config.yaml
n_layer: 9
d_model: 96
n_head: 3
n_kv_head: 1
head_dim: 32
d_mlp: 256
vocab_size: 1024
activation: "swiglu"
norm: "rmsnorm"
norm_place: "pre"
norm_eps: 1e-05
positions: "rope"
rope_base: 10000.0
rope_fraction: 0.75
qk_norm: false
attn_scale: 0.177
bias: "qkv"
tie_embeddings: true
parallel_block: false
init: "uniform"
init_std_qkv: 0.0494
init_std_o: 0.0
init_std_up: 0.0494
init_std_down: 0.0
optimizer: "muon_variant"
lr: 0.00341
lr_mult_qkv: 0.5
lr_mult_o: 1.5
beta1: 0.9
lr_head: 0.00828
grad_clip: 1.0
warmup_steps: 200
schedule: "wsd"
decay_fraction: 0.851
decay_shape: "linear"
final_lr_fraction: 0.0
batch_tokens: 16384
seq_len: 128
doc_mask: true
train_tokens: 98960000
steps: 6041
dataset: "wikipedia_en"
Each number is 128 + 32 x the weight over its row's rms, rounded and kept within 0 to 255. Layers, rows and columns count from 0. Numbers have three digits each. The size before them is the row's rms in percent of the matrix's.

# gate: layer 4 MLP gate, 256x96, rms 0.0901, rows 72-157, columns 0-47
# up: layer 4 MLP up, 256x96, rms 0.089, rows 72-157, columns 0-47
# down: layer 4 MLP down (transposed), 256x96, rms 0.0807, rows 72-156, columns 0-47
gate72 101:112163124146171133170171104110106104083120067143114140140150132078102084122162144126135080160167124167155130089177112173155088101103167104112143
up72 103:150162143132148192138115157142086120089137144073144145071194133173159123083087114136075089133170106136198181113094136167147102071149121088143132
down72 099:199064037152078209124134158099089132145127110139108140130152130115113208164131142150134121135118157063103161140156086173114162136140165130150113
gate73 105:127140096233130107146143119122109157096041167154129149108121138078144143162186155084129126122134140172132109094138085135123122115134126088137108
up73 100:050104171080154168148074108137149124135089080056085184087108087140162151112113119120160146151081127163116092174142162191154139086116097139122171
down73 104:114118153097127093114076162098115170121177171143132127128067130090108124129153094203132072112104155192098112127149079185198091098126161148115133
gate74 108:099147151146091057122090168150063193140098100158137125121141113084164131105151151112130179140191114109147107185185169150104152150164126136148120
up74 103:141045131127094131139125140116062123149028062114137131099177167124074149089086122150130089152094135179086215167135182109129168130107142097145098
down74 101:123138141145056123173130162099083094069149107177189100134118113139155124141159114139131115139092064130085176050119167104101093142116161112123190
gate75 111:135079114139099108144112123157168100108136104117059119153164110145081161113082177107137152168108139152093101138084139141109082103122073114080097
up75 102:140139143111153133149143187146083149166208133110128088127116183117100137162152138110118114123110119096170120120161181165084119099061160124072149
down75 098:149123122146119137100170124165118133176135130183094110091136112083170100136121120148144130181112175172119173112138145165095148073134126107179183
gate76 104:151191134095173101152109130185153147058186127138166132165128134185112115100076068127127118147141199129093140100138131086165108148097162094100132
up76 102:126115156200142117117110122122092144143169122139119136170177207081158159144118145123160116143129087082095069159118152163125124134126072156115092
down76 104:093108156119099174150109136117218107130124101137156177097120096062100140091202114132086150107137089143121157113115126098120089140136143103149139
gate77 098:162132099100128177116054108135172144137195144133168108061129133107110163139177155156133162094099130161113093137125101170187157131185094120111132
up77 099:090171176147147175089134123134100153123107109133155113165175189107145101101153114137143138129157120115098101105101164104102149150095147083112130
down77 103:136108119072118127126168139153144151079136109122145088098142073128067129142110136113116104147067149079067036157120119116179120153181126108071125
gate78 113:175113124159130152158191179150123134113131119180166132045139102088149047139178093103182133074153126146127115141116138093120101136133131116178137
up78 117:143117123139079107137177113114150164149065193120140089146098142161133196083131145161118140154131135131101142141103075145150095172083065177124114
down78 110:153115148179120182127184140164068105117136149162147078091135119163179026113132184153109179128091122126215168176168147119109097100119105131123127
gate79 096:140151104159142070162083121174138096097128137165127076147160130094105085115153159094154150135202149103170145170179105121101108188139118133114108
up79 094:143103136090170120114183164167085121105142129155180169170127192077113121177103159093151131103120135126186070070143070113134169110115136080157141
down79 101:097147117161145134106123137111158156109131149085102092122110106175114124143124224173118127103165121095099171142144157084094139151151124195101105
gate80 103:054117145109148139085146080097107144089100175109093158119141148131089089187065066059130161144157160136139101153128155146128076119193139146160077
up80 100:187115112112194095181102066162070131148184090146136078149111119075077103097094168096140164184162113171107126157086091133090141140145120125120153
down80 099:056068154181145162107155166129108124196136151100113191060131140129179161157153148116103182156136124157121135052077143196075083135122104156111162
gate81 100:132166044112176138141147133088145154163141165102189134106144094097151178158143132107093114131111144106164143182141130091141169086089100177137114
up81 105:079155059120196123119127085160089168130094173074094106107115099133150136136136141099109117104117118082151113121150135116103115104066150161084169
down81 107:133053157115057117104104165096088098096125117168159156142088118113144083098096106085143123140150130107160124076186099140118113097148104111140176
gate82 106:208187083141117179184080148123112103170113114163163200172081188112146196128141057134129142114143126114184085140087151162141128103116115161118063
up82 110:076136118045121160147110089182127095084119115089098125069099084146120154040154078070108065127121116156164109127146085135103104118174128126153127
down82 108:126156091098124149153146151153111145135171121090106131109161129176101181108106070127092131148144113091095167107076187040093094142129120159088136
gate83 092:154102172156105114102143118116158155100219116100129157148060176096192084122164153101121081099166145154079159066089157127077139105156152085144087
up83 099:120113117119158050092097112109080116101122079154111097165107140207133120142183132168125145141160188151111140183151125050125192130116127095141142
down83 097:126159121115112119106130121146180151121100106138116164105136108113147080106070089092138089139133140141092149127060137165126212195125191082136111
gate84 095:130085109131064163135132157126206149172072147112170133109162119086119163155115097099044171130125099124096171114114122143136127135061120122112151
up84 099:118161140125111108156137092149194104075116119106174129118097155125117099141099129108190141075162099131129112125154109126102089122142133140094120
down84 098:146116124142193164101121149122140171098129156040205068082157148134140195083097174164133169121149136122133151188107153113115140141098110186172153
gate85 104:155157079129167146098157135132130158110150148109132169140114135112133165152175117143049083128093160149177169106135148121086199085070085131099105
up85 100:086152110192146130087184156136151103052175162146168108102107124130134079141103157196177149126112127143155160074066127181138154134114149126098167
down85 100:119069152118132153177124071109061119106108153108120153147094117127142103105164160105170106140115083169114145156087172152094072220118135119135127
gate86 099:086150146134107147120112162123134118101136102132074147128172147098076102148051181116109117097156130127117145142070098182129166092131195186106129
up86 096:113100149100141062105094091181117172126152133145170168129171150154126140091121098105149141123143107159190150127065188123088212093120113151134160
down86 103:112123091140093135172177070097070117125136190134117183129091062057156124125088066131161127147119143065175105127161130028093165149151141128184107
gate87 087:137131131131109140122127167161104191086105134099145090169197094119162142164143087062158153186090154151154121155117121150157092125118090156136103
up87 088:053118132092149115114136123137109105117087125145097142096190153109116102074136146123136159102120140112091083137129122147096116156087165135116158
down87 091:190125141135079128145155168139180095139112080104135150110129126134117151177107089152086085168061064147144052093120136071133139176127139128124059
gate88 091:127131101188155092130066117080129169128173151105175130136115153062186100078117120120094095090122150175086109152153114127123059110170171166098128
up88 086:085160075187106097140085108114103129162166132099152146113136155142143182127099116107135107123127093145102186120160099143116142125158091134066109
down88 098:164131112067142151130180177072175109113183138126082144131187118128066095137173127185101104163077183129137121137148223160149103169123129119147188
gate89 102:181130124157068157118154136153110168159113083068103118081144115109115161158191160145102142139170148132125187109158107096159165137134103110112113
up89 095:061161121141126135147187139110147079093183086131195147189111148126106110127153125107146172159150151132105114108108122159140111079123097112089107
down89 098:141086182125127161153141142089170143154190145142130169101180042075187152108120124094150145127072130100099129111186110116170099081127140117122064
gate90 106:153123110109092129130134142189093163135086145113112199202107069093108126117100152132160094144151158122144140140081090124150102176211077189180108
up90 101:140115167121086156132165166162132177142068177146104113163104102096134142106147077115110128161108149063145090113079087113115175143133123092182102
down90 104:111148162191126153061124161120110113088189122109132123169097113107085119099135104135145136131155074112127070123142089152128120091073168053118110
gate91 100:209164096095106145154102116083074149113137109137085150145150154127106155111094098099064072179115184122074078124193103151138122123129118135164196
up91 099:093121074163110177141153118127126106150192150105097124108080146165128196138103135113076112106135093121118111169117146129179073208090136126087111
down91 101:143083106126123064083102135133096152131113070177123121145138108086129135147104071145101147152115089180157131147092039143111144133146151126129162
gate92 089:094129062154082116168120114104062140127107166151148082076107106154119128076146165140148148130096125143170128111157077109161076087159123144117099
up92 097:114087158044108130094125124101177124110118187072064126137150128133143187089135086134093159148097195073125127200166178131155078168175075136086096
down92 099:087144100178111127155138137133123159171129126181070112083076151127072104134163132165136203173068127093160078137164136106116168150083064117147057
gate93 093:149158138101103131091140127153069125103084138141132182101110142095101099133124108130157098137132124210102116177126158138163115152130130093136180
up93 104:139155098126112139161101129154094196093156116091146114155136093125179068108131089100143074134184142184108177150098134161109184135148102054136103
down93 094:096141086151124144116180173090067126134139110070122082125129087111116151117200122168110156132105071092125129033067055123124151160114144147101125
gate94 109:131112086158133110136144125073094139072111164102149075119129060108156152086171129149105161113086131109176105184148089142173132030133163152121092
up94 098:139088110108118150146065143118110066166145131148131105091135127117140134140115102171118143099099133144119088159063146141160175145182075144064075
down94 099:097130155090051065151142115159099147096102184161092117145088141120194083099134143129060230112108144122128102139191080129113190083141087097121102
gate95 098:133100113169162179120182092102157135108140109195119097097170139113090101123065160108102150154147144138167083105111181115096126149148146137101115
up95 102:154128109146159064131100086103184140140106123102091103100178155122157125195141135082106187162112139119133109167159114099188116127118139101067102
down95 102:180087113126156131073129106126110181142153173096133096131098145126151136088093146157113163176108098181143081128119155077141125125073159123109195
gate96 099:054137116163138149148169180119110131111164118116131156149077133098135122181173096134130121129157120142123135103075088074183112133139079127098155
up96 097:092120106167078087123096124144167136187104180149168118095153164142107164099164122119096108140048125151091175171126154151093167167102122121098149
down96 097:128100160072189173158163091062116159103165144107130140183134122068146109182138160151178166161141080075117133121150131130110127158153050126161119
gate97 102:136128069111151121205124126106090098130136128084181152103098136158117171111081114040138099195148098057071115166147130084168132115109146133107088
up97 103:092080160095167110092112079150094093137136103121121148191129134126124083112063163121082101093148152153231139040090133096122131184144137146099138
down97 096:184173097160089108100117130098112084093102139173097139084134122090178149108164140100105095110130096130173133196110144117130088066110117129140097
gate98 089:166113069107227126142143109085127171115123097142167114147161125151161096163134090174125119158143171186112076128176087144163195112119113147129139
up98 091:106198064184132138142058112154155181156102134084162081062121128201119139089164134204108183159124153116095135107109062109120109071207100132129125
down98 092:135082135116164061184151141134061109186085114144134148155152091120152126115128152126087124118137135114117160135114126216056192132112072178080130
gate99 094:050171163150131117168096122103134081085057139168147130152132074070155109143124104093167150180124135140183170117113111142125151140170106155091193
up99 099:115112131077162145135091201147111137091141109088159178161114133172170169116112178069128161097124154091189082137149053137152176166134167189154149
down99 098:098159080126138100102057117075201130101089136175068135056126117170142078128141145172107074126113158155093177114127142183094113151094179114124145
gate100 102:128135089111103099096058153153116093108084169163128112138078114093149146112112146099098119158122170098136121052112135111083164142087188132098111
up100 111:082145152069091129165131166132181092159080121088163143099174154145127151131161111109163176134050155153132138125140128097173080124172132091149115
down100 108:120165123186117128103131135119127174126124086099094133168071108101115160127113117154169140115140132069094083127109105169132097144102120149152115
gate101 104:144100155083118155133130128118151151175121118175094119123114165147152098106120086137042154109137173168113151056132130172168107155116115172147152
up101 100:158128178091141132106123166111146134147147190126150174080159152161134163168094127125142117191214119068144149152140082106089109107110114113145087
down101 102:184149125158159122118086162161181136091095181164209153118121106123105167104135161105129106128084107155073121147114132130133080194138126130087102
gate102 104:096126152137097197133102124180188127117082118177201104106099189118170152132103131157081090145084183110108196146099138144095152109201115097121104
up102 096:156162186143119081169119161100125148100074095151119044150110076211103105163104111105183155115111139109077147116166151171136156104150130153158103
down102 102:148112101107097131169129121132152090153122141122100128148147183117153119149104166069098082110148040137141068099130144124181102091140138112140140
gate103 113:096052113164120075151112115149133108155175156141139161120136115151127129169111121159115099115199178124166131171103071132121078059207097176184170
up103 103:135176172087132142131223094151154130152117143054130115110221198136088098083084049100140196102126108130168127170129159064149128141136150120159099
down103 103:160164123130138138097103120170113147115042138126144134174073135122086160155089083086160169088105139137119136072109106077149139172085097149142104
gate104 098:164153074145091160147148179162066159105154151169127124115173109113146086162163122151093124154151141100105090129134127157131106106187116101098138
up104 098:085142131116077141151120179122089161092142125170125120121144163094130113089134130153086140130142135096142077137146103172126159157157103121144092
down104 098:122116102172167127104155138214108104129143082109087114154098103147134105083091156131087140071107153147072122153155108205168143047137127104118117
gate105 096:083167130152107148141105123131109162141084156178146132069081130105128161192129158133185132139117155075129139193078142150086128148120121153118149
up105 096:137069103123164142128129171121089132088108125081113144127044124110142163104117168136165138120125069075134114135148123100121116175184171151076154
down105 100:140156132184124105144115159107161163171097152105144144154059136131098110098119146081176131142143088147166163123153127135096097137137162112114168
gate106 093:160151065168101103153130088097159126168190149162193209135097117149120182149163168113077179154143098146103082117147138134067125152126107105133104
up106 099:118142131127132111124110133164114109124130149144153114130155176102101135118132105059042145101072122090088182143174163091160139085090207138151167
down106 099:079110188130122141160135162125148128167161138148149185105075184140111139139160106078131135125053127150098106083123152099123097139114184171170163
gate107 097:203169093152154138064130105090173140182104112147147158115073156171117106125162162111100092118126189119116120117092106118142071133144064125157101
up107 102:084170149124145121089154123078141141145107107139068133139077127091184170117115112112151157117164118062091143103155147178136133102189113095107116
down107 102:139134124136128130112093077133145145150186121112144061142115094152075110135120116094159176142210119174140089108126079175072121116126152112136136
gate108 096:147120104153152124153103096098098108118125100118134148140114135150094104135140150080147158103207137105126111089147125073032099139145195107190141
up108 097:115193095097197110090075140141149176143092104130108144120157091051178157131137149099159105152101090132130101153129077117082149103077187077185097
down108 095:157191086167131150124091098143205084145140133115122068137093153126147053064098061053084167148157122115156117126134106078124127119123095111117153
gate109 094:112106166113145185150119081082162125085123093099153195072141068141126147125131165056131115130171136208123129142126124130130196098088142115105092
up109 098:159055134162145123168078116086133106105178093126102163086120065087138108060089179170161150117134138113147148116074145182106145109152168092140130
down109 097:123155106113175107141161129140087141210113199191125137156146188134098140187103092105137154163145157124127067112153151037147145136161077164126073
gate110 102:155105125137140110142147099144067106079164102110169140124126156065162123168109123174136073081147185131113143157116100138108071126149139121107085
up110 095:062181136118141136102153143172096137124117106221137072132140032101122157196195105113111102124155139138159078129098151136119113088135175173151123
down110 101:082148158128111133127132110183168150194080083162078132231147167150127095121142134164107103096099177142090135104142186132118142135078104129175123
gate111 101:116170110150086094082129108150163136161093126118121114122108151124167132144090099102133171121164147102142086111098112132157097134130153153137053
up111 093:129064133154089188112161119141073141145149111167089130148090132105123174101107087081074133142136159138118155151079119128075113073109118144164131
down111 092:121160146110138099110158158134155121164170122088093104116099158126080144143152101167142141144176076133156139167157121126126160158156112133108136
gate112 098:089146121188069165155122122190142106104135139196111087048135080132099138147142142160176136145156138179196133179134156101113166106087102123103127
up112 096:134174114135130103174116181126181079095167152118176156212104108122118100169132112135087109129155114097139146132151114101139082048165086114131094
down112 102:179171099150133109123168077183107163115069137146113174139146098108115102057099144096137188113187218129152095171119159076136146091124171125098129
gate113 103:166084075137096108132126150099184123156189105096202136120151107124169106156124134186097132112163142148121137067086112218141100147063188157074145
up113 101:109131174055124108106190147150079156142123121161082111150079134120180139066110148081091162107160114151108109111105105115084177143139096110177158
down113 099:114100138180136145128120176189204113155059167110085185143141128186136115082050125133117107148091164123132099122140127133110166097120151150153090
gate114 103:100079140133081115166155094114091164137071143119114115150169150179150134123131137120076137160083127168126214140136143078166034145127094143118129
up114 107:120029112150154139151116125126128150167099145123181171138142086141074171118110170127102148162087068146182126154063096157088133165097138134133134
down114 111:115198142034164108118076103155108162131125092121144142102128164165181163125131109162137128138143147160108066105177159173159173135137139141157206
gate115 097:130173125100186140126132145150124077182113051136097135192112118056066101056113112098129121140121125123122196168139152158163155051124163124173073
up115 101:083118123153169119144184137139119125114128112117163110117147089130138121092105120142136046146089116130145129182209143154166122133170136090109123
down115 098:151170160098084099111063163098142143050091123131197133106119180190162136156133136132112123118155153110142143150076173112142160139115107158114186
gate116 099:116137118172148071168112111104089111073083085104119218086150120133159142184114155159147113146146117138181134168092138074096088112127102110119183
up116 100:092099166138070096133115136092104115175114115107115176129076124101157128100154113086167165158133185162102106149078187075118141140110110198206120
down116 093:169125150142107138111068180111148149135101104147130135176117098194133057088098121103079104120094085058123139105079127095108105132071104111177125
gate117 101:145119113131106109135139110128107044158130105105173108118130120069134155125124166122118109135137100121204148197108180077167162125139125108173133
up117 098:063158098131138123092130100145135133155059194137089161174107146157100116130096161151095170098109115104058102128138101151173092096131189181148211
down117 102:147105118131160127127150119136104103116130114126139167118077169127149118107152085132149110073143179121207152204140120101094033132098059133136085
gate118 092:139079145184153065075148169139137139137116153127162129075113116157066083200151125210123134105187130133083136142126110186144164094090134093129111
up118 095:155099188161136162182109083102075128132139152153120104144114092128083176094150082145116195163111122117186154125118116086101110146134123164130139
down118 097:175094130155186121090150124157103136114133149087155126056147076149094197137158139142134174133093048132099102165166172165132078121096153070216078
gate119 096:147081113206152096106127089077186101113140122133149172092135114086095120107156097126119132177095107112087098134126084140085104150070108158131153
up119 100:163133151090170163172141118114157127098137108148153189160163098150119118170158106080131118080101101140092117087113108128127095119141119070082147
down119 094:098151125099135172140146149129141150175101122146104116123126145234149149125128097110147125132083102078086185116170173139148126123104138149167167
gate120 099:113089141184115111180144185093103174125201141154087149128103133127119162153132216114171067118138117146208123142112145169115093127081103120115134
up120 104:107089152228078157155117179099119131143169148082176111059108137176116108138111112109158122176140099115163145134069092150178117051143067133112095
down120 103:119153142163181124196139136168114155132140118115146118181045145109169099096157167104110135224160115119138095147084104116161125116104143121114096
gate121 104:097184059120166125162123126091129072100144098157138157169176103110115118169078151090110071115091235169163116117126173175176108156164148123108180
up121 112:116115133135166128105183180102127104155135139106201147095135161180145090171153094173133180099158131086123126160132070124109084136055135098103101
down121 105:108141130161167144119108141071070108146167137141051147115143111179179144163144119099116106122147152071105134111173083125130116122092160172033132
gate122 094:186083102146089116112146194125123134089125137107112121141181155138055120174143116150104109090135070067119131044128099101186138141155159066125130
up122 095:195091121071102125094106118178167155108169168131165114174135141162137087128109066138084074116115150165132159140131061129135119086155134155127115
down122 090:135116143113134087119131128126128096148081131124084124132128124216185075218155125091141099213101120112136065074101131111092138145132159127097161
gate123 094:142144127114110158137112119107126130116108183110091112127134148108123069112105091152150060160071114123106046188100090128187108122144097172117088
up123 097:165157144135095168065155096157075113153094144089138143141141167089115101159078175122174095105190092160154165150121126158133124090128165095175107
down123 096:122119162152122116130111143134132105128121149078134069096111062140074180071173136169100122083075104120112084144129086127154143119094104117114118
gate124 095:140115168164118141125144057086148139080200148132147154134094157095085139131115125075093084132048161162124137076109146151177154158163136104146109
up124 103:102063162131173073152149123101174147150105155200116095154156117104129139093152156104127112139141121126174146169137106160143061116077156148124107
down124 101:163084146143129127144134163149134115177093134111145161116124078123206132137153165159119142117105168108107126077109216150154105179133191140110137
gate125 103:079145151140127171166138100127149178081105120143168178147147087130045125126153136137110116110116110114088200161150188144113117095104147143136160
up125 098:128139092155134139124149172142159145113105122176111096088140119124181116172106064114158155101183122153110088107140093123110143147149112145153150
down125 097:106134168117158123184156135150136173062128144152141140119121037121112093116128165130105088125135090099168228095138130189110161079173121118156101
gate126 090:089111123137090137099123122068099194163066087160110142054116156176132164114139155134132149134168134090113128108124159104134162081115092131108135
up126 099:184130161132104109100180108140124145140139139184191154201137150025095107155144131122114097134111167180135159127157130084132116109102111111123151
down126 095:148081108181146162115103148104134165149187116095122133097145133101165081151118077155113069100115142097098081125096152170134141106139159125130156
gate127 101:129137129156157077148113163136066136071093155129086143121102135122161133105096177090150145111156130070132095166092068139155104128126174129163126
up127 104:095144109073108156120083128110124099185156111110113074178158146066069159190061118106138150149164133156136119143168133100140140067167116113131099
down127 106:144132190097081139138100102139129084168080089117167201123111199186125124081146180128171182117170120078132084122124098165174165096090118145111162
gate128 103:118112114135162139123111130153091091079153092138085136132135189154103135112120115102127151128127125125145100144091124084108159167132119141145087
up128 102:064110141090121138095119145118107109108100089105101149081135161119133172058106108118049138174076168095178089139118082136163166117142134093146173
down128 102:156114149079180065116145127160060116145149103160151140157169184113069091144143130129132083135119166086198129090137053091168139148097081146135136
gate129 102:076131117130112183114105136120108128162141136133121124104120063127120166090132138096114134164120103168134130119082145107103139101189082081131179
up129 103:172095101085119165114092133171093091120119168153114107161191136122136154189138143100102154132156130163091105158130174125138182070117104084048146
down129 099:161150097145152110103145133094140106129111147112076176120153130146105118129168143184161117172103154081147103198140090040177138093167143178180121
gate130 107:157128132194167141141059161122127090117224146135137147138164164145113135094095095108153167129181084111156145143142112186144085120162140090190143
up130 107:140153142094117063053130115109080088100149100132119137159121156165119157135111135167160164094191152092068103120151057039125092059162121126191118
down130 103:136208092089109150077126123156111130143178202129124116181112118113115165119125093156169170152136151106156154097180115093109093081167065095102119
gate131 105:088112128120123121119192134090154152162080170087165127101139131140134101182178108154081129191122112155089142109109075125168126078142141090076081
up131 099:122134126144092067113131132139115141154117118131178212054171130126122115123178167110159198087177051114119114121134191194102120100139119073157157
down131 099:154152155137074152161075142119090078100135111147179121151206140110095122202162117119086140060143090055145136137122135150135107137161140129112105
gate132 097:079133124137073144129135126111120159115155110117087121122129157092147151166174203095153177054108095133102075170096157094131067083130105157116124
up132 107:175114114113161145119130096169167191083092105090126145080097080134150106174171142133146201142105135094155120114097186110131105103123130135145135
down132 101:151103110167151140114134151208139180137157150085097132099131089124084170097150107113156189087158081126154106095082130057161151108094083122095142
gate133 102:095143142156145107153135161121136120142112079052087099091064071118108137185222150164147158100166098141141092094178126163165132093101116147082128
up133 099:126074110163125185062126132048117114153144123130088090106160115076103116157124182092135118099083148153084147080101107174123104136147138141069094
down133 097:167079149168131188162086151104158109133092162107099087085076087101061140119129118154095117130175142082132108131116125124100094108106166119019180
gate134 092:108114145122216140109173108137134127172136114083123067152177132127116198094148110146123120122157111136130131140106137197090102127147144124128136
up134 096:075137116176149157184097137137140162143134141084133146136158114096193091132111098095140111146158112103138132183119129160088115093143127151109146
down134 098:094064125096180118083149154138156108118108094078071136130072143091127090091108103175120141082088090168138085106118099099148105082154147136082126
gate135 103:121089085118136080063132116075082119108122158048109118111105174117142109127163142093194092105154166135119119129151114147096149103045080110136127
up135 097:146146135108075098069081087094150128144094108154141194130152171173104176122163173053134182119223086110118093136119135131150133157130126118059172
down135 102:129112117132188067095129155105061168123168116186093159118175130158118139090132186132145123187113103164126115119110179105061146176168116140108121
gate136 097:118182115161117090177115137149123146071142167145137038128088114140090124102166092146167071177208099113184138139176090147074120122087134160176099
up136 099:137178160125182134105169139122107142095140154141066211130132162114174112177047101141085124153121144128123166133091091098161188108127073151157131
down136 101:155133113167116102155145126101123154123087128109124141203120127111141104118150172084081108155166121140097222148182050109093114103123146128061161
gate137 101:139109106133142102126135165120098109059138119094148128121106153225137150118186160138059147103131107121099149130176133123138077090130207214167211
up137 100:120156100116124054120115136169116122078153131101127094117151157112074113164113125171089188137144059117127059152145159174050087147158121082095113
down137 101:082097112117085063102105156139121138131123172133101056158157123101128136092146106186203116132123138152101158120137204194113131174113161165143115
gate138 104:100170097167126121187107083135110167106150094141167158116126142064118154146096204083177128132119116156078138122090187153137093143141101111163195
up138 097:142119133135134117109055130157117118164123103056090099099093103117095134114116118109204098104149152091169118147125138110158071155142110129121240
down138 100:120109121181173101124183129154092133105169158115107074129165147096103191103179145142155088174097149156134149156144170120165109136154140084137109
gate139 099:152118061124070141115155166140084086105163135134177125149064088096096125158099132104156109126143198121148139143139155148195185144111079132162164
up139 104:126137071127137126120124179150146165115142159161115143172109185122103119133165132141073089110124179130077158051206086135133087115142148121145122
down139 105:208118072108099109113092123078138157150160116107143151129103152146095126120124179119054147093092160124097107141152135113170149123148099113140110
gate140 105:112139057104142099138163135071101140099155135141119122107160142117166153129084095157187126140111155096127128087083153139145095108075204112139166
up140 102:120107112094157065119108083145158076108155113078135164095146151121116149129106145140112121083120082057144171172105183105085127126145151096081163
down140 096:127133121135116069114105138120106099109137166142166111093159118125117117069180103176095061137132120130168166151113199099126063084137139158105183
gate141 109:087115140101106162047142110123080094113165161141104113130129127124120127132124149123107143156117101055120150111073090106066140108145095113126105
up141 104:129156064127127124135159160121089057164198147152081164147076192159133175161124160097100132155140099182123157085165100057170129092060081151099120
down141 104:119100091133047158094171107137169152173150119150155107106125101130121134099131211122155149181112137101130113133111167119111190115106154055048106
gate142 092:145149142149148070176126090125121132046108165105141107139154126184115117158067080138179110169140096163196193146162103082102116144152062162153133
up142 092:153112101198148142138138089099152170087156137177123191094107182138142154105082138123140148134089130061096136066112167113109122162165091171098146
down142 095:142131140115100147085123143092160151166132137090126114130148076156141079185131172168112142159194123160119185138160185093141104132140166142129147
gate143 107:074083089151148137181146143143100161134105182154138182161158114095088156134154094121093103107074133179175143135136169139109108137131065118121126
up143 103:096107176142117158181165151118114101159124096107134093141099202196146113097128158160156133126097123063061096127176075160171154125081102098131180
down143 102:132172093125171164125176119163134083117064161096101159167153117142158138114118110141105099091141197102155116110154170123136091185101102157070159
gate144 100:087140116086118104121077109160043211094135080130117142127107173102186096107122095163138119125145194126156121168084098151134190150146133151125164
up144 103:088128111084166115063101134119149118168183126157135131119123087104173099122092085107161141133086089152130085099110156127091090170116084107113155
down144 103:101094145103177110071095100104139065101121127183181151148212137107176091151168113098118159195156097130144125117097100110108090142128137036134123
gate145 099:120070159174154164095116100042154139168141107115178109117119099043134161128169165069120139130146118079146150101130089175126082154161179161134098
up145 099:133125109120138133165151106157155098071062116195132163137152143136110134145091095163152102145124076106076155115125155142108113063089137160143115
down145 098:127160098116108091145117124142078161126171152150067108097125163121154147137120054177178167142140159122099104187125113143140111119170167107145110
gate146 100:109126159136123102091164131069152179150132113175174131135067194138183137161090112114142086114114206146120134158129091146157149131116114125157108
up146 103:099135120141121089061124182149099149149121115089188165108084128144116176178128123145143105132064164181115111131134152095169201158106127100169060
down146 097:105192076108153139109158134138115164176120126141187157065091128155172124092143126097220061084176154088120108135135099103112167154158148100177102
gate147 096:104122140119133113158082111155130068120167108149186123090132149149105102082118114198125118129153165103102139137164115121145157199112088153058074
up147 093:088199184128094189116156163115130165121170144136134107126139110121119107120086136140127132073162162119188149161133072130137124136115142058113095
down147 093:168141124118169080143137110084156138094120085094083127107153150132133124100160078092100127103172129123088128121158099172158108121123126146117232
gate148 094:143076057128149086183136115123106118149115195133148125134127122140072165138129125124100106125115122102157072079082154096165106084113110207167078
up148 095:102141090115176153094134133163175065174125102176159121172108172184158066109138135176137117093107085108121163152101092090089124092151136145119170
down148 088:148155149185093132112172171100167108148145153111127120112097111150061154124117135062108128194125108121193093140136138111085095125108093072156121
gate149 106:145119126123114105123140190107091126186138140134105135082102107077150177153105114160120126050143108109151139120084134133117184098139063136088090
up149 099:158182112162151161106133085066112099223201088144126106089131187125187074150139180173155161087114188119081116133141121121114136147121152183116154
down149 102:136100118115130115195143087172153134147095165106125108126123163155131159138115134117094085160153158140130068162143169131094065159081130116080123
gate150 106:132104135165161131192067130092147139158099095146127113069129112106119079104099166121088152113156118131157122164065153111088089115116111080105132
up150 105:120173086192166149197162116146132112155137150149118149053144106159177109135194104151107199162154108121182083107148046116148173120149099098104116
down150 106:122139118185155150120125115165110132183122140137066137146107045128183139122095128141148098167155152135142065134154103188211106145163101046148121
gate151 106:165136155158107147150139108145057095055087144116116104120142145161143130170100150164143142190135194172092211116142140187133108110098132118162092
up151 104:150165113135172139119142126169126049165242150167137081119106151088150095195135115133160169102162124137165088114133104085180139132146137085109148
down151 099:103091116118109116190191090171081117091112116111126148065133124122107162118173128075106156119061049164079204120135103164069123167105132114089061
gate152 099:105111114039130098163073130091145177102120088151142146120098144103144134151138143140161088117097208131153104161142154151171127133091105155104133
up152 095:141154135107105164096172141115186099156119121149137115110075140115138099120074170116132129097138087099103099079119114198160152149099196115144077
down152 099:141117150116157149176177124170067068127150149088141156170118141084137188157120081123114161138134132103113163136089103074137149077158118132135167
gate153 098:145132169069122125051113134118090094116057059108153107099106142111163144124183140142114195148111115169137140095106123165171110146140086148141136
up153 105:170172142128082130186136108172118126131101053128056134139074096122151120165106096125172138078171187104142042130130088089173156118117145212118147
down153 102:165118166155125178174113110136150159097135121105114099103184108113188117095119127156092125162151157080088192160122107114112146076155114053101123
gate154 094:156150171174099107169076167181157106103141150170148155052158114102186116174113151163141189095126148187080150090190135150109080139126134157188087
up154 094:163100120111059097097114061135085151095115122123151194132137094112117154140103128097108139073075054139147156106170056104175078125126098099139176
down154 094:098179146154189153184064152130152123118161100151084132121127132127138065150072136120107139151083111144121144057112195123149094133102151112114138
gate155 099:174082098103059163149075151128158117112123091131129159160139166107129121150144133132176126120102153181123149113136113080097141175098083096098167
up155 096:158112129131112121071151170116152145120105124152067160126090164128091099176066099098118128079091129140224125199087098173111097151148111153099160
down155 102:117138161133150169128129105113147061191083148140169179156185089092172064090107173106089117166131101118177146120155101214081199135138127210142136
gate156 105:093117147142076174123171211152165136127112125140200124170116107145074164136173137110085163152141102118082147122115141132068167196105134151164157
up156 099:112185140121148174089145133113129070080108058100159180088150131065143136175142112095218168088130107162167157149123156085096153057056158118116113
down156 099:094197105148164142104061082092114123128159115072141188149142066120167152107099157138135105143112162086179190144094094143110093110097111155123188
gate157 102:125095082125133056101102124111113135169130196177151159121101152125170088099075155116108121133113173170098147103103121152102070151202167086142144
up157 092:104166136150135166139084123116112088138109091076144083142135092167121125116073162103120105095123126116060084118116205122112096066154154149161134